python train.py --d_model=448 --d_mlp=1216 --norm="rmsnorm" --init_std_o=0.0 --init_std_up=0.0351 --lr_mult_o=1.35 --grad_clip=2.0 --warmup_steps=200 --decay_shape="linear" --steps=4437
Each number is 128 + 24 x the weight over the matrix's rms, rounded and kept within 0 to 255. Layers, rows and columns count from 0. Numbers have three digits each.

# layer 7 MLP down (transposed), 1216x448, rms 0.0932, rows 1037-1056, columns 224-335
127094110130121147097127171148154117107133130118125065119104149135113130110097162086133146090093134088120148109148087051105147168102132123128076126137158126140165121138105123119089103109119151152144111102130148158156104137159138138119142144096186195117119135105136193118136151125134166117125143159119170136177151123160135134148101157196
137146101094136150110178092142122137092135065138121126187101117163120172136132147082099118148141152112120130089151113162170140111119169148160111132168130118157101110131127150179128099144163131123142166151117095121132080155174131142079137118108077104084127099100101137139108119092129143137166143124151105183162129126104146136092147101137
141157132117129120081158167162153147127140132142136176097109163072132165112151132105138131112129120150116145147111096144108115122134128113120178100115085115152159060151120083155118125097101158167135118137116164115110128149099118124084105148124111082092094109158120145113116161152090119114148134097139087109123144154114118182146088137107
098105122161140111111183129125127152133129169153129148146132111106149165070157067136063147137134128182104116139135164145154085089095145116119132125125121139130129152141101079095122132115107124133170119154092130145108135124071131109109094148142127130098143100152137152149117133139120168108130169102128142120090110159112150100121142160088
140099132166116102123125137133118125071164145118150151150132110115140106113171152108101149150153160157159190141149111123118129142113142139119137115129153136139120116119121157158096146171138117165131159140159100132117144142162126120104089162152140081104117146119117110108129133143159104107104159081092148096162118142140119162173090084132
066156145112114087108123100149111111115144122115076120161118145143148112098118078131101180154144139113120160137152136108118164128138114107140143139130155156103130110120116117125183101116117116131127136120211120128145145177113134120094123159107156111089169133120107128156125098090123176133131164162169085166106159097113112113195047103118
184125115123145129068120118115117138108120099072113120138151130117126136139180111128126114121145130121093176115112127126090132128148133130160141105142116158097140113097117140115145117089144175154146146114128135143090127145156133120172102124112121142121125116095082160119110153127130120119134154121103148118166116123119028130103110115120
199137161151127131119127140147115139152082130118087139076149125109100132137104128158142135127134171101110132120151136106135135117090137121112174132128151124145174122154128123131142154085156130114102186137160151119128151098106158153105133091123169139106139131188132138112121128132108149131121074132124144111151103102033146154109140089175
159147154103121137136114121138100137148147158148110117084143159149117137116165120102117098167121136166122148152060126099109151119139146095169138104133132108164100134161127135106139108113119123131095137094143119131137117159150093101116113146146137108126111102060164118143161133115141177135172107104085123109094110109144118157092130120139
158130110099102101136204138115102110131122104178144137143116150125155130122122103110162127128120137120120142126117162140131144160117126163130149129113182128121138134141141152132116097111160127126092127146144124123159179130135114113168114118132144118147145139153111142131096131134159172125124100157130143108148107121129146123173145160123
121175128095096169125136125121096129116089116105122140088154156199152139189115105109129134128158134155094122122140137088129123092156153105129130114135116097163131132121141111117134140147151136082149140133082110172148128116115139101155106155138125122110130098098139135125134099153063101121098126069154143082125167136064113129132103133117
142095132133142123178124069124085123157089124142173117106111159126138150130102082149162108135124125111162161121123141144122142141130099126104139143161138158108163171159123180092157136131144143137126114118091102130152139064119159095107113100146128148141167129126128190157141120150121120141136144133151099101123106142162083098155143119123
102115120135074139123137119164152161111132146122120131128139126136098112120112176142090122142118123154190150122140092157094159134138149144134107145136140136133125137110137113122158079174146138120111128157124116110130104110108092163143108140109095071105131125139102113117115174147115154138111133163182112133147122150120147087126089113108
122113117110152171129131085130138130171128131108130144095133124135133121144141119126132150130151103124135097163144146140123120120148167081117163125087128128117132162117174107123130096109119125152129106139176158144129129128133120167131100108122130191152123155080074149124128139144107126122130112128116176111092131106134119113192137085124
131102067118093135147131142113094151159119088110126139138165176107173107116089105087159103109109098134115148146076188120106165147153121183126095089107140120113104091137106132159112117108173085156098108142110103142107116074157146108116104123131173117125142124164125134119138141137149127159115098118091093149142131104133153103152136131139
138118122123139131160119138110155107084148127115107166107117115138086185109111134131113100144128147132114116150110122133149111130140133153169124136162111106123086154089086124102145141170110147132097154131134087109136121147119115136107149102111123212134139131145149128120087099107156130110109098115129123137132110081098077081136122168074
094133138128126150102149143098155148108164183114125127138127140133131110091151107114117140130125126130126106082096132101151098122146112123104117125134114109118170110109156137089092135125117114126150128124135142132118122180145096073132128122136166184166087099128105156110097121132143093117122116129112129151168129121121145124126130128102
130137141095108136154134145147141149143088138165128152103104117169083137122150127096111111099129123118087121128167116117134101116121138127140129115127129129090115141157124172096167097086083106189123120132112131158122148118131148082111126145098147138137134095135143175142117092186148147094110124131154127153104134115147156158175146113112
123140121121141141077090174103126151129116137124140082076104109098115122112122094111129128140176078122120094146124125151146156132112110108116107115118117161170108104166101099088086143089158132084141137156121140147091165143161110149140114127138130106156090123185117128154136097149174152122146166148114120133166167156139132140100082118102
156136142139128138147123130108144144133082102169144149133140155127124131136065133157122131130147128091099101097129149111170099121138102123144106107131102139157106115124109130107149121088148120154176101142153119084105120121137184107165136117151123112085096076165104099128151149122162118069095149127170151115147148141098078170137106096089
# layer 7 MLP gate, 1216x448, rms 0.0948, rows 1038-1056, columns 224-335
081102142123130095121133157120137129121161125131065100139115090126128108109167076093142118134156115113133119111097099130161137070134140104166160141117139112105155066085086159157104158129150121149114152154111128112125120138117128142108141138147109133141135120151160170161124153132130087103124110145096120119146113156122099139133112136159
160087117158135126115103099094118150131145047120096121164113111161129120075139112171114091145127120106120121149104126149161114140151126137118149148131095073136116123113149106171178153215117131107108099167171155149187145104116124106102148127125145146128151175108103091129134098110096108117103120112120126128108143075107070123104114114137
071114115142152134117148097111146119115133123172096147136147101142127156146084171148172117159107150113104131124140139139105116135152147136137130163123093084127127148114163137156111121097121113096125094131143144087105108133168162166133117130142139155143117113123119128101153109119114116126146093128145139122182118128111146150133092097127
123147129129130089105155167083136152135146117159137150107086098092137131141113120059119112080155122135122125107135136124180118110144176170154113138119160112143157144139146102165112181087176132106169165144158140131146109135103113164135148156151124183083128138163066108104167123139118164118107117100131129156144108114157115108158099144164
131174136118161136146126150108115103119114125159121133105141098100146146138102106140140123169097139118087105080117114103133132133156078110105129149142097096166129089114115106140144125156149148147116101097163119140141091085105092144118146130141135137150077130128089133142173127169174131131128144138087096160184129149108137181079093152177
168157129142129089121126137099151118149115087125126115120158121143081100125138122087088120112131127110129137148150097126118139139140128118159104124086131131112147162179120140146147128098126184120144086134099114101127135115151162151150141105104166073091094133105148093161137163103120114119129104124119157149121113116125096141106182159121
113152157132166109118108165095101144151126127112101146081134135101136122096136113145118125098141140163099154149127147091143091178123151112151123177122137155134172095139128094160123146085140109131103095123123121097144163107105174115084134127133124147094132095132133103081097147126089131120088162160149091120128158145106141138134083130115
145162123088132077118116168131101135140136136125099109146129152146128117099144156093114127109114090112102117115133117175121124130167070102181136164114121124163135104135130118092117149096110118139133114137079100111144122139101123141138119141185151141132137137134147108136130160144160134111123150101169119103127145120088082144101086142142
186156096133182165108173132097121110088099103137098177129120135103115062142127144123098143165124128131132125102121135083115147115126122123139112157110194146140102084146147156159159117105164110121143143190085119153173140101140142144127108146144162128117165104164182111106099144144124119118143091168138157120132064138117079101130105128119
134101149171163155149109167102130130086158083086130150114102131107121146094125108143090090119124111059171139112131153120104108173145124084115136121121142171146128105165082103135115103103150119126109166121125103115081194141123137139114107154112161105154131143131137150169125092098126139079123164095143102115140097093128149134134120105142
107105107113134147140107149145136109112103124129112148131174147125152078072132185116170111119139162135150107098096103132159155135132085129137101111117171120135107142122146109109128149108127126156134137122129116123091115165135159125169061092134145148111114131124148145129146163134139129115155075138139122159112097139097102122111171146167
087120112126116101098134181079133113130105169160128115139118144143142086146087132167107101146162094137165172114119127111133106143130157132134140137126142126145122163111130123134099125131151116097099123126087120173125140106148113167111124138123140124156127129119136111108118139132146127113141143113132140130163126127085127070129138093123
093112178121148121153104120141116120139113126141149155126169100135107146133153139161117171137128120118103080153154143101121155093100144143151177085135101153118101098144158123114161176122134161119129124104097122143104142114148156116096138106117105085136173141127127099131118128140157110109136131153153133108087111140094116068104137078095
125115140093128114149150137141112098150160114143131128127115136156139111131116149128158112122125165107114143146119122080124102119100138089112095116157150119183137138131125158113124145118118138133152132149137117140114165112127130121107151129058149131118104152104111149109144149146142082135133158129092119139154114117154132137140123126142
135110159111114106111129158145153108138101142105137079170108126123145135097093095107118083145109150104144114112129141119132136107115148129154122121121127151097161134172110112121137145134166132122101133138117090116133148094142098126075118145158145103120138093128100127111154091108141135151113157125116158115143130137148133127161117152153
131161155138153163115144130160117134130121111185097142152140123144113091151088114112086112122141148116125162104167123116125092103132122107130124141151133116106130102102169099103148141124134123106159114136130117123135124140137113146145142112137156126116151096136128111116079087150162150142148184136149138142113156067118145131138084131113
130126167150171135130161140178103121103146133126113126115161149114125133152060113125148122143121117124106122153131158132084129121144117131124154149129090099128137130112115173138138139157145101124100129121146148119119107156094163137140086127114132148114103123119162088150128146134133124162141105111091156095138159177131119099111149171121
125129171100110146133140135129150097086124113136122123143127150134123129139119117150121112148084156150160122150140079075115024133186122116168140117142144104125170131141173116138141114149112160126119094146099074143120156158133136105094142112166128179153148134154144121137107114126113120137119119109144116139119169122152137120139162089115
083138149173141139144161147111131136127123133138128136106087116150075127146079090108110100090129113150131140133135126121114155118173141153122145106164084107133113113086093104113088076111096150068123089094152114143113139172147094146136120151104145143112124118127159136140141151155153128140056118151136147105173142097152079157079117149125
# layer 7 MLP up, 1216x448, rms 0.101, rows 1038-1056, columns 224-335
144087112166134121153129154104092125126143103138153127117140186126137102110137165098147142119094131130149109124149144143166134134122134124184125172104072086107184149129095159134097167105122104144114125122102116146121157132156116142140169136135114134123103147142119149141116111162117093114105157111144114099127160095131174142089100093129
205111166133143134110147131130152095167106122136132146136115145109100154144109132099159097097150145141106109114143119094091120094125131123125117118091123138132127082119143115089171133108118112136117153144142121138108129110114113143106141154118110123146117153150149156127118098127125108133119167098138145123116123091102094148145097114144
134152122125170146133125123154114124124105110139135130117125147113109137122101097131148110143117171117132166165104132140128123124110124113149128130110078117118105098132120147122108124124116123143145158153143137128145150140106093095134138127134113136138155098145142135123104158111126117135104191149119157137125136174148118125087112126113
128109141163154120100148113140157150122174126135151148131151095136113132124158128139174143141155129101107163105127133155181085122150126085111093063130112138156128180120079108141105185091164125120139115105126107132108131161084166104149116081131151145101148129153144093116114096137111160160118148084107143136086114134128137166127132103132
134110152163120154093076133158123086115089103118142154133120116142090157111103082159096143113127107141127122122113154118107112098131130120070120117147123158103131140134123088108115157148149092160125157082153138126115100136152157156118107167124109113145129140120137117130182113211112138144095098155144122144143132172111163164122149137130
123161086161120123120133153120141137143177154137118099164130082126131162092084141099099157175130128117120129086163122103092086129114152097144172136153165091160160124106132159110101137124109116107113109086124112152149124106078139120115149084147148112122152144121121119135132134145130148103091093134163134092154131107140152122143142128147
113149128113118139140151132098133144160160124124143141129139113105123108145144135100151130118110151140151102146135127121105171133143139146106131147140095119116108149111142127136117141194156069139135117136125148154107109122174151141112138155119107120121118119109146118119131123126131164135104138140113088147128166128087154143145136088130
103095153165125158169128139125132126132095140134112128133116097124138163144125140093105134192114114159132130099133151127153159142085146115120153108143108138116102121136101104089099092128138124119097131113115110131127129124114162100158119142139137154101155128126130134186127141157126162118124141112101101112128112097123126095101114114105
172107117159090131173115093111110168134139113099087137160132122120140121182132134083153156156147149107131135124202131094111121134120087145127145110098121116145162098159151146143099123190154104096088114150075142146096097162128134154147117116112089122147136108145130119096086160115142071134122129102145147139137119160096151136100115109132
140144143171092148137137143126155115101159131133103121103120135094149101111132107155152135126090106109063129144097121120095169163119175089108153109112125128142140140150125162121162129130180131122192105152077180111174133136157112080115122144144106130148134130120156147139129145156124166124115125090172119104144139111075098130157169098104
194135123135117140083131159152140142135084160137142211127134110119132102130131123134106109141121134158120152134164126130123122130133095124123134148162142147103137145122117137123110099122165123146129134154117124120123123101155144146148113122175139159158148112141158157144122146167157163118121166094175113091110095138123141129131088109135
144160180124104137099156136141164138140107137111120143131156086110129156138111168116153105155143096112102138146135089118134136133158147136151113116170193156103120127144127181124105136155081112124138110169181133083110149134125106096153086112089097132147159144136122171142140153140115121131125110112161108149136117130141081107112126156130
147128129093113148117105126092175132140153073120143132162123102157188122118112158077159149071110121135106105113164139117110115159119144108111172110119113134130166082125073111149116152138155104162135105136147089148116096129140178101133174165117068110075108141143105127119129146181154128173133125157158130110103146169118135120127131098140
115105181077144118135144154085121093142139112145096128093157148080111092136106125135123142106102138094134128126101150094135166145138130139160152134115147132085104137111103129085124134099130149122125112116152096139147144108159118133137126123087129115124097142131104150155112140114132134138113087119144057070121134140119120127097137118130
128141150137164139108100099115134125116129155103112080119143104093127107171106126132157146094127138110120137158106113143148171131162132141148156139126112138153120107157108141101102137137157176169160112101111114147127137127101107144120104107147130163154102078155146148111116125131117127130110127108145172111127098180146126117098119174154
133138142115126150153126120083159162142153136148089139130095158149109170101106135124127138141129135154115152161126124118116156116148096134096126152072167152138138149121168115132119110149143112151133145129096134125137130114139113145130136131099113151166106126141120130137132133115153126134113121119151165137140134153131145161144124124139
116120150148098115098108123156119117152138141172158118140112145115133147135137120129147169130146141123097135098119134124116081154085160130161118119096121137102132127137135115127061097143141142165120155139094102098111148127136151197111136121149110085117158096131203110137139114116141146159156096148114127144165129105119141130102099126116
140128102114199143110131136154114141104151146165093152125177118127130138138114125132087130127094119110074105114120104153126156112098122128117140147132150143121113101173126153138110135100140108119150108082156171084116115108116148128142088112107087145107133105096128105145109131140122152168126117126127125135147138140129127144103101136113
153115138116151116140116135079080134134152110155135128144141119145105138161152088165144122173169108132116105140094127148166138138127129113137099168193092122112096128170111146118108114157132126151166150140121136135093125128114145139114150105151117092100099093168117129179107116151137096132144102164111148148135094103158094103130158092137